From a checkpoint of a small transformer trained on Wikipedia.
Architecture: rotary positions, tied embeddings.
Each number is 50 + 15 x the weight over its row's rms, rounded and kept within 0 to 99. Layers, rows and columns count from 0. The size before them is the row's rms in percent of the matrix's.

# layer 9 MLP down, 576x2304, rms 0.0894, rows 214-322, columns 1408-1471
098:33 39 60 39 56 35 27 31 43 60 46 26 64 32 67 46 47 31 46 45 24 28 43 64 59 40 49 55 70 55 29 52 36 15 43 15 53 25 44 64 80 54 52 44 50 52 40 54 45 65 61 74 49 45 55 57 45 47 42 67 73 72 56 09
100:67 41 39 57 35 57 73 50 43 32 25 48 27 45 44 38 37 65 55 59 49 56 37 51 47 52 26 40 68 48 45 61 41 84 47 59 74 61 49 26 52 48 50 32 44 27 33 50 63 68 44 46 59 65 61 52 47 23 48 49 67 63 73 62
100:40 50 56 60 44 53 19 39 47 52 46 52 40 69 34 57 68 44 40 77 33 32 44 72 56 41 43 58 63 52 53 53 55 64 32 50 71 39 56 46 41 52 50 37 35 53 43 39 56 64 64 47 50 65 55 45 54 50 39 47 50 48 52 29
103:54 31 37 64 63 63 50 63 35 53 38 33 47 52 48 65 25 48 34 41 64 17 57 55 70 46 48 51 39 29 51 43 61 67 62 35 54 44 38 53 33 66 77 31 41 52 53 45 84 52 52 38 77 55 62 53 54 41 37 62 54 63 23 64
097:34 63 62 57 48 56 33 48 45 55 42 47 41 23 55 60 44 21 67 50 73 39 63 39 40 55 93 50 59 57 39 52 41 55 28 70 54 70 46 46 68 60 54 35 62 62 60 24 21 42 56 48 82 25 36 55 42 54 33 54 46 35 52 58
095:53 50 55 44 53 37 49 69 44 46 61 48 61 50 57 48 22 60 22 70 36 62 28 41 26 60 51 51 51 57 81 45 59 27 31 54 63 44 39 46 54 44 15 46 69 64 36 67 62 43 07 32 42 60 58 26 32 64 59 59 51 36 36 69
100:48 41 62 54 62 61 43 70 46 78 45 51 51 20 49 13 58 47 26 72 72 53 53 30 46 56 50 55 48 47 34 41 56 84 77 85 52 56 68 47 41 44 58 55 68 55 41 44 50 48 39 36 42 54 49 33 69 59 45 37 43 59 88 56
101:78 72 33 52 10 82 39 39 33 22 58 56 57 55 58 39 40 44 39 37 38 65 49 50 56 41 60 37 16 44 77 65 18 58 43 35 56 52 46 64 57 94 63 43 74 86 37 53 50 35 47 41 56 70 35 48 49 66 49 47 47 47 50 27
096:48 33 60 54 46 72 41 49 32 40 45 43 64 43 68 79 56 38 17 45 55 52 41 50 20 56 76 69 55 58 66 59 49 43 62 52 59 54 47 47 50 36 41 49 74 60 50 62 45 28 58 47 57 39 65 70 49 41 82 35 77 34 75 50
103:52 62 37 62 50 63 53 35 28 64 65 50 51 45 44 64 61 79 40 49 94 22 56 60 56 28 83 53 64 51 65 73 70 29 67 40 48 46 47 55 40 25 40 50 44 30 57 47 39 47 66 58 60 59 65 57 76 72 46 86 40 45 32 61
100:64 42 70 60 43 50 34 29 45 44 57 02 31 49 57 54 62 54 62 65 63 61 15 29 62 47 37 47 62 58 53 35 64 43 50 64 37 48 36 55 36 77 63 62 49 46 32 69 53 49 76 50 36 59 45 64 55 61 41 20 46 39 46 73
097:34 50 65 66 27 09 94 65 52 45 43 27 46 53 60 93 61 81 30 57 44 19 37 60 50 50 42 54 67 75 51 44 49 10 50 54 67 51 42 69 44 62 80 38 47 44 57 59 58 54 54 35 59 65 53 39 50 38 67 56 41 50 56 32
099:36 64 82 37 61 65 53 27 31 26 66 23 38 28 51 45 38 51 55 46 41 53 51 58 33 62 67 29 43 32 54 56 57 21 48 53 17 84 46 50 61 30 44 46 75 50 32 65 50 24 39 59 44 54 42 61 18 34 64 36 67 36 35 47
102:55 72 39 46 64 44 50 57 55 50 45 64 37 42 44 57 29 17 55 34 67 52 38 26 52 60 44 55 34 16 64 33 14 40 66 45 53 45 52 51 40 44 13 50 43 72 58 51 16 29 33 46 64 54 50 34 41 57 61 72 54 49 94 18
097:41 49 44 50 57 62 39 46 68 21 66 61 34 55 87 77 65 44 27 32 56 49 58 46 61 51 67 39 34 40 83 65 63 57 73 51 57 22 58 64 53 67 71 39 52 68 42 45 60 49 61 64 42 26 67 55 63 34 40 40 55 47 65 72
100:38 61 44 37 39 67 61 47 63 56 46 69 45 56 20 72 67 78 40 18 55 27 36 35 51 34 53 41 68 79 60 55 34 64 47 30 54 46 45 46 64 37 41 54 40 54 42 33 36 53 31 54 46 51 56 59 75 50 65 48 73 48 39 64
095:58 65 63 51 48 71 49 44 48 52 49 33 47 79 44 64 78 56 64 23 57 47 83 37 44 62 65 55 39 61 39 44 52 54 44 38 54 63 37 44 47 54 55 54 61 37 53 52 34 41 68 51 45 51 47 74 76 71 36 49 63 61 58 51
101:42 40 55 19 32 48 50 26 62 38 57 67 59 54 58 48 59 43 37 18 39 44 29 66 41 59 40 58 65 44 66 73 43 36 25 52 68 58 44 39 78 52 66 33 69 27 50 86 29 34 60 45 42 51 59 65 72 12 24 64 46 47 56 33
098:34 62 67 49 50 51 59 53 79 61 47 56 45 44 48 47 45 50 71 58 27 38 66 51 26 31 42 55 55 47 60 58 61 49 62 41 48 55 47 65 39 48 65 61 57 07 87 64 49 39 58 49 65 64 44 63 33 37 60 37 46 00 32 38
101:52 38 59 75 55 47 17 27 51 42 64 59 48 59 54 71 51 74 58 45 59 41 53 53 49 26 46 45 37 61 58 46 50 56 68 45 46 63 36 53 69 51 24 49 77 72 40 38 47 33 59 45 74 65 47 68 54 50 12 56 68 63 70 48
099:63 38 70 38 35 67 39 61 68 42 50 49 68 42 75 61 52 57 40 09 74 46 56 63 21 49 58 54 42 49 54 50 49 61 81 59 55 46 35 41 35 41 32 31 63 55 48 47 58 46 55 42 58 43 42 49 61 49 64 36 49 58 50 66
104:49 75 40 62 42 42 59 55 41 68 31 40 48 41 57 26 55 60 54 93 52 38 52 08 64 62 47 08 58 61 54 70 43 33 75 59 67 67 58 47 72 54 53 66 35 32 63 34 50 62 47 30 72 57 58 55 60 43 53 45 43 65 50 73
099:44 62 32 49 95 38 54 43 38 43 36 35 63 56 26 56 34 52 65 43 52 59 61 43 58 45 44 68 18 39 48 69 51 67 70 76 28 77 70 28 44 72 20 56 53 38 46 42 54 57 52 40 40 45 66 55 68 57 50 41 43 37 39 43
097:43 53 34 51 66 62 54 49 33 28 74 68 43 62 60 49 53 45 35 60 72 65 62 64 48 72 57 63 63 58 49 56 56 57 51 49 41 47 54 54 52 49 42 45 38 37 74 58 49 61 40 18 63 42 55 63 36 66 14 69 27 12 64 47
098:43 33 38 70 40 17 64 77 57 67 34 19 76 64 41 75 41 40 46 33 61 51 50 23 38 40 35 43 87 74 52 27 30 58 41 60 36 50 56 31 34 56 37 32 64 50 41 42 56 39 37 34 42 62 74 39 34 57 56 55 42 32 66 73
098:51 35 44 41 56 36 57 33 49 57 58 73 33 51 67 50 65 69 24 54 62 51 40 46 61 55 59 74 53 37 41 37 42 52 65 28 58 54 32 39 56 33 60 58 69 61 42 49 49 48 35 65 37 44 41 52 51 45 46 56 61 37 67 47
096:17 41 32 34 78 65 56 48 52 39 77 52 57 72 52 68 28 64 43 72 22 57 51 49 42 52 37 59 84 29 54 32 31 80 62 54 84 44 34 74 45 34 57 42 39 23 60 64 69 80 53 42 59 38 37 54 68 44 49 44 46 71 37 27
100:61 57 41 55 41 53 58 57 40 59 56 37 92 56 09 39 35 26 57 53 56 66 61 35 36 68 92 71 40 30 32 42 67 22 63 42 63 53 64 41 33 56 50 37 17 29 74 30 52 64 61 42 63 43 44 70 47 22 32 29 61 42 46 75
099:81 42 41 78 70 47 33 59 51 41 38 60 81 50 12 63 43 29 52 62 60 68 22 76 47 39 60 67 66 17 28 32 44 57 27 60 60 50 31 48 43 47 27 57 60 39 60 46 65 69 56 63 33 48 40 49 47 31 24 34 59 60 50 34
096:43 51 64 36 32 50 62 36 63 35 54 61 62 26 27 42 71 57 16 53 49 41 64 24 77 40 31 48 74 49 24 60 41 43 47 62 54 35 58 46 66 49 65 64 58 55 48 49 64 68 37 50 57 30 24 38 59 53 51 58 41 51 48 48
103:40 46 30 69 36 59 51 66 22 82 39 44 48 75 33 39 59 63 43 85 57 49 29 65 59 38 64 51 40 26 58 72 73 62 62 68 65 28 66 77 47 31 31 42 42 41 31 36 16 60 68 45 46 50 56 39 53 51 42 43 51 46 73 42
102:81 28 50 61 67 51 30 80 28 43 62 70 72 64 72 32 36 50 27 50 46 40 58 37 47 74 40 47 55 39 48 54 45 49 50 05 37 72 44 58 59 66 73 33 50 44 39 49 29 22 40 51 60 80 58 56 43 45 24 56 22 24 37 37
101:40 49 33 18 47 41 51 60 23 76 40 52 51 51 39 69 21 57 48 60 62 33 36 37 39 82 59 53 53 54 45 91 20 37 64 45 48 64 26 57 48 34 70 27 09 63 53 40 12 23 81 45 43 60 68 17 76 34 69 69 53 52 64 70
103:54 43 41 40 67 52 55 34 32 71 33 51 52 40 63 36 39 57 48 59 60 50 37 21 61 58 39 61 37 61 65 53 63 58 24 75 55 13 63 72 50 57 46 62 30 55 34 31 61 68 47 49 45 48 87 50 24 86 68 32 57 70 81 14
100:79 50 37 58 62 51 58 50 69 39 61 54 40 59 58 59 24 27 57 60 68 45 55 24 37 37 37 70 71 99 25 63 37 54 64 70 36 51 45 30 64 38 65 12 27 55 42 71 46 49 78 60 18 70 54 69 50 62 53 40 67 54 31 51
098:28 43 55 62 52 57 33 64 39 61 68 35 44 50 65 52 49 59 33 43 75 32 52 74 45 46 44 27 42 49 47 88 49 39 68 83 41 53 71 24 37 38 70 56 57 49 74 33 49 44 46 39 69 56 38 51 41 57 47 38 42 52 61 32
103:48 59 42 55 49 36 50 58 38 66 55 51 23 46 39 51 72 34 41 42 49 35 40 36 65 52 62 48 56 31 58 46 46 38 23 74 63 46 60 62 72 53 46 27 28 48 45 45 59 67 60 76 47 46 59 60 50 69 71 67 52 63 45 25
099:66 61 59 40 44 56 51 30 71 59 61 57 47 43 49 70 69 37 70 32 66 70 36 52 50 51 44 43 47 51 62 66 50 60 47 63 55 40 71 71 55 52 50 50 33 65 53 60 55 40 60 72 42 44 55 58 32 45 52 45 51 28 65 56
101:40 57 47 43 50 24 65 89 56 50 54 46 64 47 50 51 25 16 54 41 51 54 45 19 62 60 45 56 44 45 55 18 63 67 48 51 71 36 68 69 53 77 40 75 58 25 46 61 49 46 41 28 32 47 38 50 64 67 41 30 58 53 55 64
097:54 50 73 37 56 55 63 43 64 50 39 62 74 54 68 65 45 57 40 58 53 41 65 62 32 46 34 84 49 54 41 38 32 53 50 66 40 73 42 50 39 56 43 51 33 47 56 82 34 57 52 47 60 49 58 19 67 55 47 65 31 68 77 23
096:52 46 29 41 46 54 61 45 33 72 57 79 55 21 63 79 34 55 43 53 64 57 70 41 07 42 67 31 55 47 50 57 52 40 54 76 27 65 53 64 49 58 50 63 81 83 48 50 56 70 43 26 35 53 42 50 45 63 68 55 61 45 59 41
099:37 63 69 58 53 28 53 57 49 51 57 68 53 75 42 80 36 59 42 55 61 59 34 76 53 57 48 48 32 43 59 33 71 17 56 32 46 58 51 36 46 52 24 34 71 60 60 53 53 23 21 35 54 38 48 49 38 48 93 72 55 53 70 58
102:38 37 50 58 46 68 85 54 32 61 46 41 43 45 59 61 32 68 55 38 73 42 57 49 58 40 40 56 48 55 62 48 65 62 80 70 55 61 80 44 52 40 46 51 55 49 57 52 65 37 40 43 55 54 59 53 29 32 61 73 57 41 74 44
102:80 53 60 63 27 32 43 87 40 60 57 57 67 46 34 22 23 56 38 76 40 51 50 61 60 69 40 57 62 65 46 39 54 26 49 49 62 26 67 55 33 65 52 37 37 52 21 59 68 63 63 51 70 64 46 50 36 57 55 37 60 37 73 37
097:53 71 74 32 61 24 54 77 46 40 49 77 54 39 54 67 55 65 44 51 40 43 49 60 56 51 18 70 56 59 62 68 51 32 70 53 55 66 60 71 45 62 41 24 56 79 52 35 50 47 48 18 64 69 41 76 37 23 61 46 54 49 71 30
101:66 30 46 45 29 41 68 66 53 40 56 73 59 43 79 45 56 61 48 60 51 39 21 44 50 37 64 41 73 55 45 62 27 40 45 64 62 57 67 63 45 51 39 46 56 58 43 66 62 39 37 37 52 47 57 16 40 74 60 69 46 78 62 42
098:65 45 61 43 31 29 38 63 67 51 36 48 60 23 74 60 72 59 84 67 48 55 48 31 42 62 47 58 30 78 64 41 37 59 28 53 34 02 33 55 41 44 33 28 29 42 57 24 35 62 51 42 40 60 54 50 77 24 59 56 78 40 33 68
098:66 99 67 41 58 47 54 54 53 47 51 39 42 54 18 38 84 56 49 32 67 55 52 46 57 42 32 41 53 49 50 59 33 68 39 66 48 70 46 68 39 61 61 67 38 39 46 50 31 75 63 35 46 77 41 72 49 35 49 43 30 35 44 30
105:42 70 54 26 59 68 81 68 48 60 30 26 71 45 33 44 62 81 27 18 59 57 39 61 52 50 31 62 36 50 34 31 26 62 42 47 55 40 57 37 39 57 73 47 60 55 64 50 74 87 16 44 51 54 58 24 58 31 27 63 37 26 60 78
100:99 45 53 48 35 55 15 38 74 68 71 53 33 18 39 52 57 77 25 24 59 52 73 46 42 52 65 48 75 30 45 63 49 35 47 15 40 44 45 13 50 69 38 52 49 56 29 50 50 66 45 54 78 53 71 32 41 21 30 44 38 52 32 61
101:99 48 47 25 74 69 50 51 69 61 47 45 56 51 33 43 46 46 54 68 66 72 60 36 36 45 44 51 52 45 57 41 33 80 47 58 48 42 51 52 43 65 59 70 52 51 42 00 36 37 47 51 41 44 65 34 39 75 57 57 54 58 57 72
098:48 73 62 42 32 31 34 55 62 68 52 55 30 46 56 55 49 83 52 41 58 54 57 67 51 67 31 42 38 33 27 37 53 31 39 78 50 51 59 55 54 56 48 55 33 48 32 50 61 33 71 58 53 20 45 50 53 52 29 50 68 52 64 74
094:46 61 42 56 45 32 44 63 68 55 55 62 55 53 62 44 41 62 82 45 70 39 45 54 39 51 28 33 47 77 32 58 71 67 55 52 65 46 62 48 73 39 69 62 59 24 71 28 53 70 71 75 60 49 53 45 25 43 50 33 60 51 27 70
099:44 63 42 53 63 61 43 38 60 40 27 43 37 07 69 59 51 60 45 42 39 23 26 53 46 63 17 46 35 48 60 44 47 59 29 61 66 57 64 56 49 24 41 49 48 40 29 55 41 48 79 66 75 50 32 49 40 67 41 58 41 46 48 32
098:41 60 52 34 39 23 72 41 33 44 46 43 38 56 57 69 54 28 60 28 24 54 30 38 49 30 14 35 50 46 59 55 33 45 39 39 30 54 57 44 32 58 46 58 39 53 51 57 32 64 64 34 48 81 39 49 22 42 59 57 65 59 54 43
093:47 63 67 38 31 49 71 41 60 50 47 67 57 17 68 69 26 62 46 77 62 44 32 44 59 39 43 38 72 51 45 45 32 59 77 50 30 62 49 45 43 42 49 66 50 44 35 60 65 78 40 37 52 54 54 56 62 58 36 59 37 41 73 50
101:53 28 34 33 37 49 64 39 63 63 63 31 62 69 58 59 59 51 73 54 52 55 42 42 42 51 55 65 43 44 54 81 07 63 33 53 46 05 26 33 55 49 36 61 42 52 45 37 66 70 57 42 55 68 60 56 35 49 55 61 34 60 50 36
099:44 58 33 73 57 63 55 24 79 80 64 37 51 62 67 37 42 54 51 68 41 55 00 39 36 39 47 56 42 61 26 46 45 42 17 59 63 57 44 52 56 51 43 69 56 55 43 51 30 48 61 10 40 46 29 61 48 65 52 67 24 38 79 62
097:60 42 68 44 62 54 72 58 41 48 42 55 16 23 63 54 46 34 27 74 42 31 49 81 60 37 40 47 51 51 54 66 43 33 36 17 53 65 59 49 51 39 53 48 54 54 53 49 40 70 65 81 52 28 64 41 77 65 47 91 53 70 50 49
097:47 72 56 73 39 46 55 71 44 42 59 62 68 47 59 29 57 65 43 42 29 61 58 54 37 37 35 23 66 63 29 32 53 46 47 46 44 57 75 52 55 69 32 62 53 38 11 30 54 53 31 61 46 60 57 41 63 69 58 42 55 43 34 67
100:58 59 37 47 46 39 54 66 26 51 27 62 61 46 59 53 40 67 39 66 33 54 46 41 42 49 32 44 68 72 66 45 82 47 67 57 50 69 59 62 43 53 80 49 59 25 19 63 51 49 31 51 41 56 30 56 36 65 40 11 49 52 39 55
098:43 53 49 52 71 63 55 36 56 48 63 36 48 59 47 56 64 73 49 55 44 49 39 58 59 45 08 43 72 50 35 57 43 56 48 68 26 34 37 92 48 45 71 27 64 64 47 39 55 56 40 47 47 46 51 62 51 73 48 19 36 42 65 27
098:47 36 56 45 52 60 36 85 58 64 59 31 43 60 43 44 54 40 18 25 42 19 62 61 51 43 56 40 41 79 55 51 25 15 73 45 12 66 58 64 52 59 41 37 44 42 08 51 56 47 46 46 43 34 52 70 53 53 51 78 32 68 38 63
100:32 45 35 45 59 65 45 36 52 67 59 43 68 35 50 43 65 30 54 46 55 52 45 61 31 29 42 68 37 17 53 53 61 38 37 71 31 43 43 50 51 70 66 29 34 50 43 57 75 63 20 27 62 40 48 64 41 27 78 47 53 58 31 42
104:37 41 39 49 45 57 59 45 31 73 26 67 31 49 60 37 79 49 38 52 50 56 40 60 42 58 82 30 46 44 55 28 50 37 42 70 33 42 48 44 51 61 53 62 42 40 51 40 35 41 29 36 63 33 35 69 14 40 49 29 38 46 44 46
098:54 83 74 61 42 73 27 65 44 44 55 51 73 33 52 43 48 33 62 46 44 57 43 35 65 38 29 61 53 62 35 39 38 61 40 42 60 56 92 55 71 67 46 70 35 65 41 39 35 41 48 63 39 35 55 39 37 32 80 46 47 61 54 69
102:68 44 74 76 27 65 65 41 58 53 70 29 40 55 46 29 75 72 45 55 64 55 33 49 45 74 53 82 28 20 52 36 63 39 45 24 48 49 58 47 38 39 23 62 56 47 43 39 44 96 41 69 61 44 56 54 61 47 26 48 53 41 52 65
104:51 50 37 40 40 30 44 31 45 56 46 49 83 57 57 74 79 73 51 38 46 42 37 48 47 64 58 48 63 22 45 58 56 61 40 50 34 73 41 49 50 70 60 77 55 20 38 32 45 67 48 61 48 56 38 48 40 62 18 11 75 24 47 47
102:52 48 43 37 62 49 62 48 30 66 58 40 54 59 51 65 71 35 21 69 31 47 58 71 53 42 63 42 58 64 40 38 19 36 78 58 45 52 41 31 39 65 43 54 38 45 50 47 72 45 47 38 46 50 52 60 38 68 42 48 56 65 01 61
099:55 39 55 78 34 59 40 58 62 28 43 48 58 12 61 42 13 61 42 47 41 87 62 47 60 36 55 39 48 45 65 55 16 38 56 24 51 46 31 65 41 34 42 28 68 44 30 52 20 48 42 19 53 51 48 72 62 56 14 49 42 25 50 46
100:54 52 53 79 58 74 42 55 68 10 43 63 35 51 72 55 28 57 52 71 64 72 46 41 47 54 39 68 42 37 47 55 14 55 74 20 35 53 52 58 71 57 65 36 67 79 36 80 46 54 45 64 31 38 40 30 55 37 64 78 68 51 40 77
100:53 69 70 65 51 58 61 81 34 38 90 61 56 50 46 54 46 68 30 64 37 39 38 42 53 46 50 36 55 87 68 12 47 56 95 75 41 41 50 51 49 58 47 36 39 46 31 65 38 49 63 26 65 49 63 53 32 59 57 56 52 65 58 53
098:54 74 49 51 53 64 69 51 54 77 10 58 54 71 66 51 67 63 64 65 39 58 44 29 64 44 27 59 85 21 40 38 39 54 55 67 66 65 56 45 32 59 19 60 46 63 52 52 53 62 54 68 16 65 42 58 71 45 68 47 59 48 03 52
099:75 26 67 35 50 42 60 41 35 84 64 41 35 64 43 41 29 58 64 29 45 43 50 44 45 43 57 31 64 21 64 46 55 40 47 75 38 52 62 68 58 63 44 63 59 62 62 48 45 42 29 50 71 70 65 61 32 33 66 66 46 35 65 54
102:49 62 57 54 56 71 28 68 70 38 65 36 85 50 57 47 69 40 39 54 52 54 28 38 57 32 09 59 54 58 70 60 38 11 58 26 48 58 57 34 13 58 40 42 46 77 35 50 44 54 61 32 42 58 56 64 37 67 40 65 53 66 41 39
101:58 45 15 43 28 52 05 51 51 51 60 71 35 49 49 65 39 88 23 43 78 62 44 44 38 17 61 52 48 54 52 73 36 46 51 74 54 46 43 73 67 69 43 34 57 60 82 52 40 40 34 18 34 04 49 52 29 69 65 63 40 51 74 47
107:48 70 55 56 38 46 85 28 85 72 52 54 60 44 55 78 44 58 48 56 52 44 69 49 63 84 31 52 43 68 85 36 26 39 50 38 64 68 62 38 51 67 61 21 39 43 51 45 70 50 62 34 59 37 50 79 34 50 40 49 47 52 32 51
100:59 49 52 26 25 36 50 74 36 56 36 86 82 70 77 33 40 44 62 37 31 59 37 70 46 49 88 30 69 26 70 35 51 45 42 65 68 64 66 80 53 71 39 40 32 35 46 61 57 44 60 46 63 64 43 52 68 65 52 65 50 02 57 41
100:60 55 25 39 55 46 70 56 40 74 62 59 54 74 52 26 50 19 55 74 40 80 72 68 47 67 70 47 21 43 66 40 47 51 56 66 66 26 21 42 55 43 49 41 59 48 45 50 60 60 43 61 52 35 59 24 42 55 53 50 28 28 48 51
096:66 46 28 42 32 58 34 62 30 39 35 45 40 47 63 20 54 44 58 62 55 58 48 61 36 37 65 88 60 52 52 32 34 57 61 54 52 69 50 52 48 52 37 41 58 70 67 79 50 67 43 59 49 25 75 79 65 84 72 31 83 67 73 83
099:42 48 62 75 62 30 37 56 47 56 40 46 60 40 60 46 30 48 65 49 38 30 36 60 35 50 60 60 33 69 64 36 45 61 58 47 76 46 39 54 45 39 44 55 63 51 22 44 30 27 55 68 48 42 54 36 66 34 45 52 48 60 69 64
099:15 59 42 21 49 57 37 54 43 35 42 43 85 36 31 46 68 45 38 74 24 44 62 65 62 38 25 30 44 41 72 64 49 19 47 51 48 57 61 60 46 25 61 58 65 51 65 15 63 50 56 28 42 52 29 64 50 28 49 29 34 46 86 54
100:61 50 60 51 44 49 60 37 79 36 31 40 57 42 46 23 59 43 40 63 53 55 27 57 53 45 39 59 62 52 74 54 56 35 42 42 54 05 69 63 45 56 37 44 45 31 65 73 60 59 50 59 38 65 54 34 52 53 50 72 48 37 70 70
101:54 32 82 46 58 41 19 64 60 57 39 54 46 39 39 59 62 58 75 63 48 47 64 15 74 76 41 44 39 34 63 44 44 39 58 47 52 56 41 64 37 62 67 66 51 54 28 54 66 51 51 45 27 05 41 28 31 42 50 51 41 71 31 38
101:86 44 58 53 65 42 34 57 50 46 47 37 46 58 40 67 45 43 27 40 47 52 30 53 53 17 53 56 71 21 34 49 59 44 52 47 00 48 45 40 52 21 36 37 28 49 21 53 59 75 63 62 38 68 51 49 68 46 64 67 91 37 49 43
099:46 55 70 34 55 81 44 69 63 39 71 42 59 51 67 57 32 48 47 29 19 55 55 16 43 35 52 56 27 39 35 34 81 37 51 27 42 40 66 61 74 15 28 53 54 60 18 53 47 58 52 62 79 43 68 39 52 67 67 63 63 63 39 24
100:37 45 43 32 58 56 55 45 51 40 51 55 43 59 44 71 49 57 39 47 30 42 26 73 50 42 66 73 64 50 44 76 43 50 70 46 57 55 47 69 61 73 44 43 68 61 65 50 35 35 55 34 54 75 84 41 26 55 54 60 57 29 43 52
099:55 38 59 60 36 51 66 62 38 60 60 19 50 66 47 62 17 43 46 40 55 45 76 79 27 54 34 65 42 62 59 62 62 73 60 52 31 52 38 55 54 43 70 15 53 40 63 36 56 26 26 39 30 34 71 52 46 44 49 59 47 59 39 21
098:52 42 39 50 62 61 27 66 49 52 53 58 15 48 38 25 40 48 37 77 53 56 45 35 54 37 18 49 60 04 17 12 23 33 50 34 74 26 59 51 51 65 46 33 59 43 68 65 72 65 46 44 32 42 39 47 38 58 16 54 59 52 69 22
101:47 52 57 52 51 54 57 70 57 49 74 87 78 46 41 19 58 41 46 52 64 40 48 50 46 59 41 48 53 52 28 64 70 40 38 66 58 52 50 63 53 49 60 48 57 35 62 38 99 41 59 28 27 51 64 77 55 49 46 37 23 32 69 07
102:42 41 34 37 68 46 44 79 38 61 39 57 49 40 88 46 36 43 30 41 51 56 39 52 62 58 47 37 44 45 35 57 24 56 37 40 34 67 53 54 26 34 21 37 34 65 34 45 47 28 41 56 81 26 41 58 30 58 53 66 58 64 57 42
101:56 41 62 40 34 68 51 78 37 46 48 73 52 33 49 56 46 64 29 46 41 47 44 49 61 54 64 50 46 48 35 48 44 59 56 50 45 38 22 41 43 60 18 37 56 33 29 64 45 50 46 66 70 54 16 73 61 62 45 46 42 79 54 33
098:65 17 50 60 66 59 54 55 45 37 27 55 61 62 41 59 38 54 69 16 72 95 43 59 58 76 60 47 77 48 32 23 63 57 14 43 79 50 51 34 48 69 32 50 68 03 34 41 77 60 55 28 34 55 56 57 46 33 71 48 54 51 44 55
098:55 20 50 51 52 37 34 72 39 49 58 51 52 85 69 42 35 80 40 62 60 56 66 64 58 39 28 26 54 36 38 60 30 52 68 55 65 56 60 66 86 58 59 60 42 56 84 69 59 55 64 43 43 63 48 52 67 33 66 61 40 51 62 67
094:60 46 23 52 48 73 59 54 64 27 58 44 54 44 44 69 37 43 25 66 61 58 49 87 44 46 41 48 61 42 46 33 55 42 36 55 37 41 55 38 74 38 46 65 61 59 64 46 41 37 42 40 53 57 58 78 36 34 38 62 74 83 72 99
102:55 50 49 52 54 63 63 44 46 77 40 36 42 54 59 39 76 56 49 51 50 42 50 54 21 60 14 28 45 59 60 45 76 99 68 44 47 18 39 44 61 72 60 41 45 31 25 52 41 43 68 60 41 37 61 99 56 50 59 42 71 57 47 48
098:47 51 35 60 64 55 57 49 61 63 34 87 60 68 65 45 12 35 53 29 49 43 43 48 40 60 40 48 45 68 32 39 32 53 38 52 56 55 71 54 65 31 58 35 67 68 62 42 21 65 25 41 47 39 34 67 68 59 43 50 43 53 56 34
100:53 80 47 44 30 17 54 42 40 58 53 35 67 57 66 55 14 43 50 07 27 55 83 59 50 42 32 13 54 64 55 35 70 55 58 65 70 45 38 31 54 45 46 26 24 38 79 70 73 53 42 64 47 82 57 50 56 37 60 30 65 67 27 62
101:54 62 45 43 51 67 29 60 55 53 62 60 29 68 51 52 56 59 43 53 32 53 36 18 38 51 33 47 44 38 55 47 14 43 59 27 37 51 56 61 79 75 73 52 56 81 51 52 48 61 46 56 55 59 64 39 65 24 49 65 56 36 52 50
102:31 68 48 46 81 63 69 73 36 55 77 38 68 38 48 49 51 46 33 57 45 45 75 66 56 38 49 50 77 56 50 55 40 50 45 51 42 44 45 75 64 42 53 58 50 35 42 62 68 58 74 52 49 24 58 85 37 50 47 63 61 49 29 38
102:44 41 52 41 59 43 62 68 69 69 47 41 37 51 43 68 59 67 65 43 41 21 59 60 51 47 44 09 49 35 21 62 71 44 75 50 40 41 43 31 57 57 49 47 45 55 34 50 38 53 29 26 36 48 38 47 64 47 44 51 73 22 85 62
099:60 73 37 45 14 46 42 32 51 65 54 40 46 54 39 17 56 46 38 61 42 70 88 47 53 41 70 56 49 24 34 52 65 51 46 60 66 72 57 51 60 29 75 40 44 61 31 44 46 53 56 63 48 39 49 56 47 44 63 53 54 68 67 61
102:47 36 36 27 50 78 32 46 68 60 28 31 58 45 57 45 51 49 66 82 46 38 67 45 60 55 21 62 45 45 59 64 31 58 56 36 43 51 37 72 42 28 40 60 66 55 55 44 25 51 41 65 60 24 35 57 12 61 49 59 46 21 52 41
100:67 51 46 74 30 47 49 49 36 77 43 74 48 48 63 76 41 62 47 67 45 40 68 20 57 51 42 73 47 30 62 65 53 51 55 66 65 32 47 51 52 29 51 69 59 51 41 67 62 77 48 56 35 34 49 52 50 28 32 76 40 43 83 59
099:42 34 51 65 67 83 58 78 62 33 36 51 36 60 47 38 46 31 24 54 51 00 46 54 59 49 35 54 43 45 40 50 51 38 23 46 44 74 49 62 57 45 47 52 52 50 41 57 30 58 60 49 48 31 35 58 31 53 78 49 30 35 42 55
098:61 50 35 66 41 52 52 73 52 54 55 46 41 49 34 65 49 51 55 49 46 45 45 05 58 46 45 58 66 65 57 29 50 54 51 47 23 49 42 54 47 31 40 32 70 45 54 52 46 63 46 69 34 77 37 48 60 60 53 56 58 53 54 49
101:50 62 46 58 64 37 74 46 36 41 34 46 38 46 40 66 55 59 54 61 60 36 48 48 43 38 72 60 42 54 27 31 54 61 54 21 57 67 11 86 70 65 33 45 56 76 99 50 31 51 59 46 48 44 64 47 52 53 62 47 51 40 60 45
102:55 76 63 44 51 15 62 51 61 38 38 49 68 31 55 51 39 65 23 62 59 38 51 37 58 52 37 58 71 50 31 52 36 37 60 54 53 38 78 72 27 26 54 46 39 52 51 60 59 43 64 59 65 72 46 13 27 21 46 77 27 60 52 39
099:42 49 56 00 44 39 28 09 36 40 37 51 61 64 66 64 36 50 59 44 40 65 42 55 53 32 48 35 29 35 75 63 46 43 49 63 60 57 52 40 74 53 27 54 35 53 31 50 81 48 36 89 51 40 46 58 13 57 59 63 56 47 68 86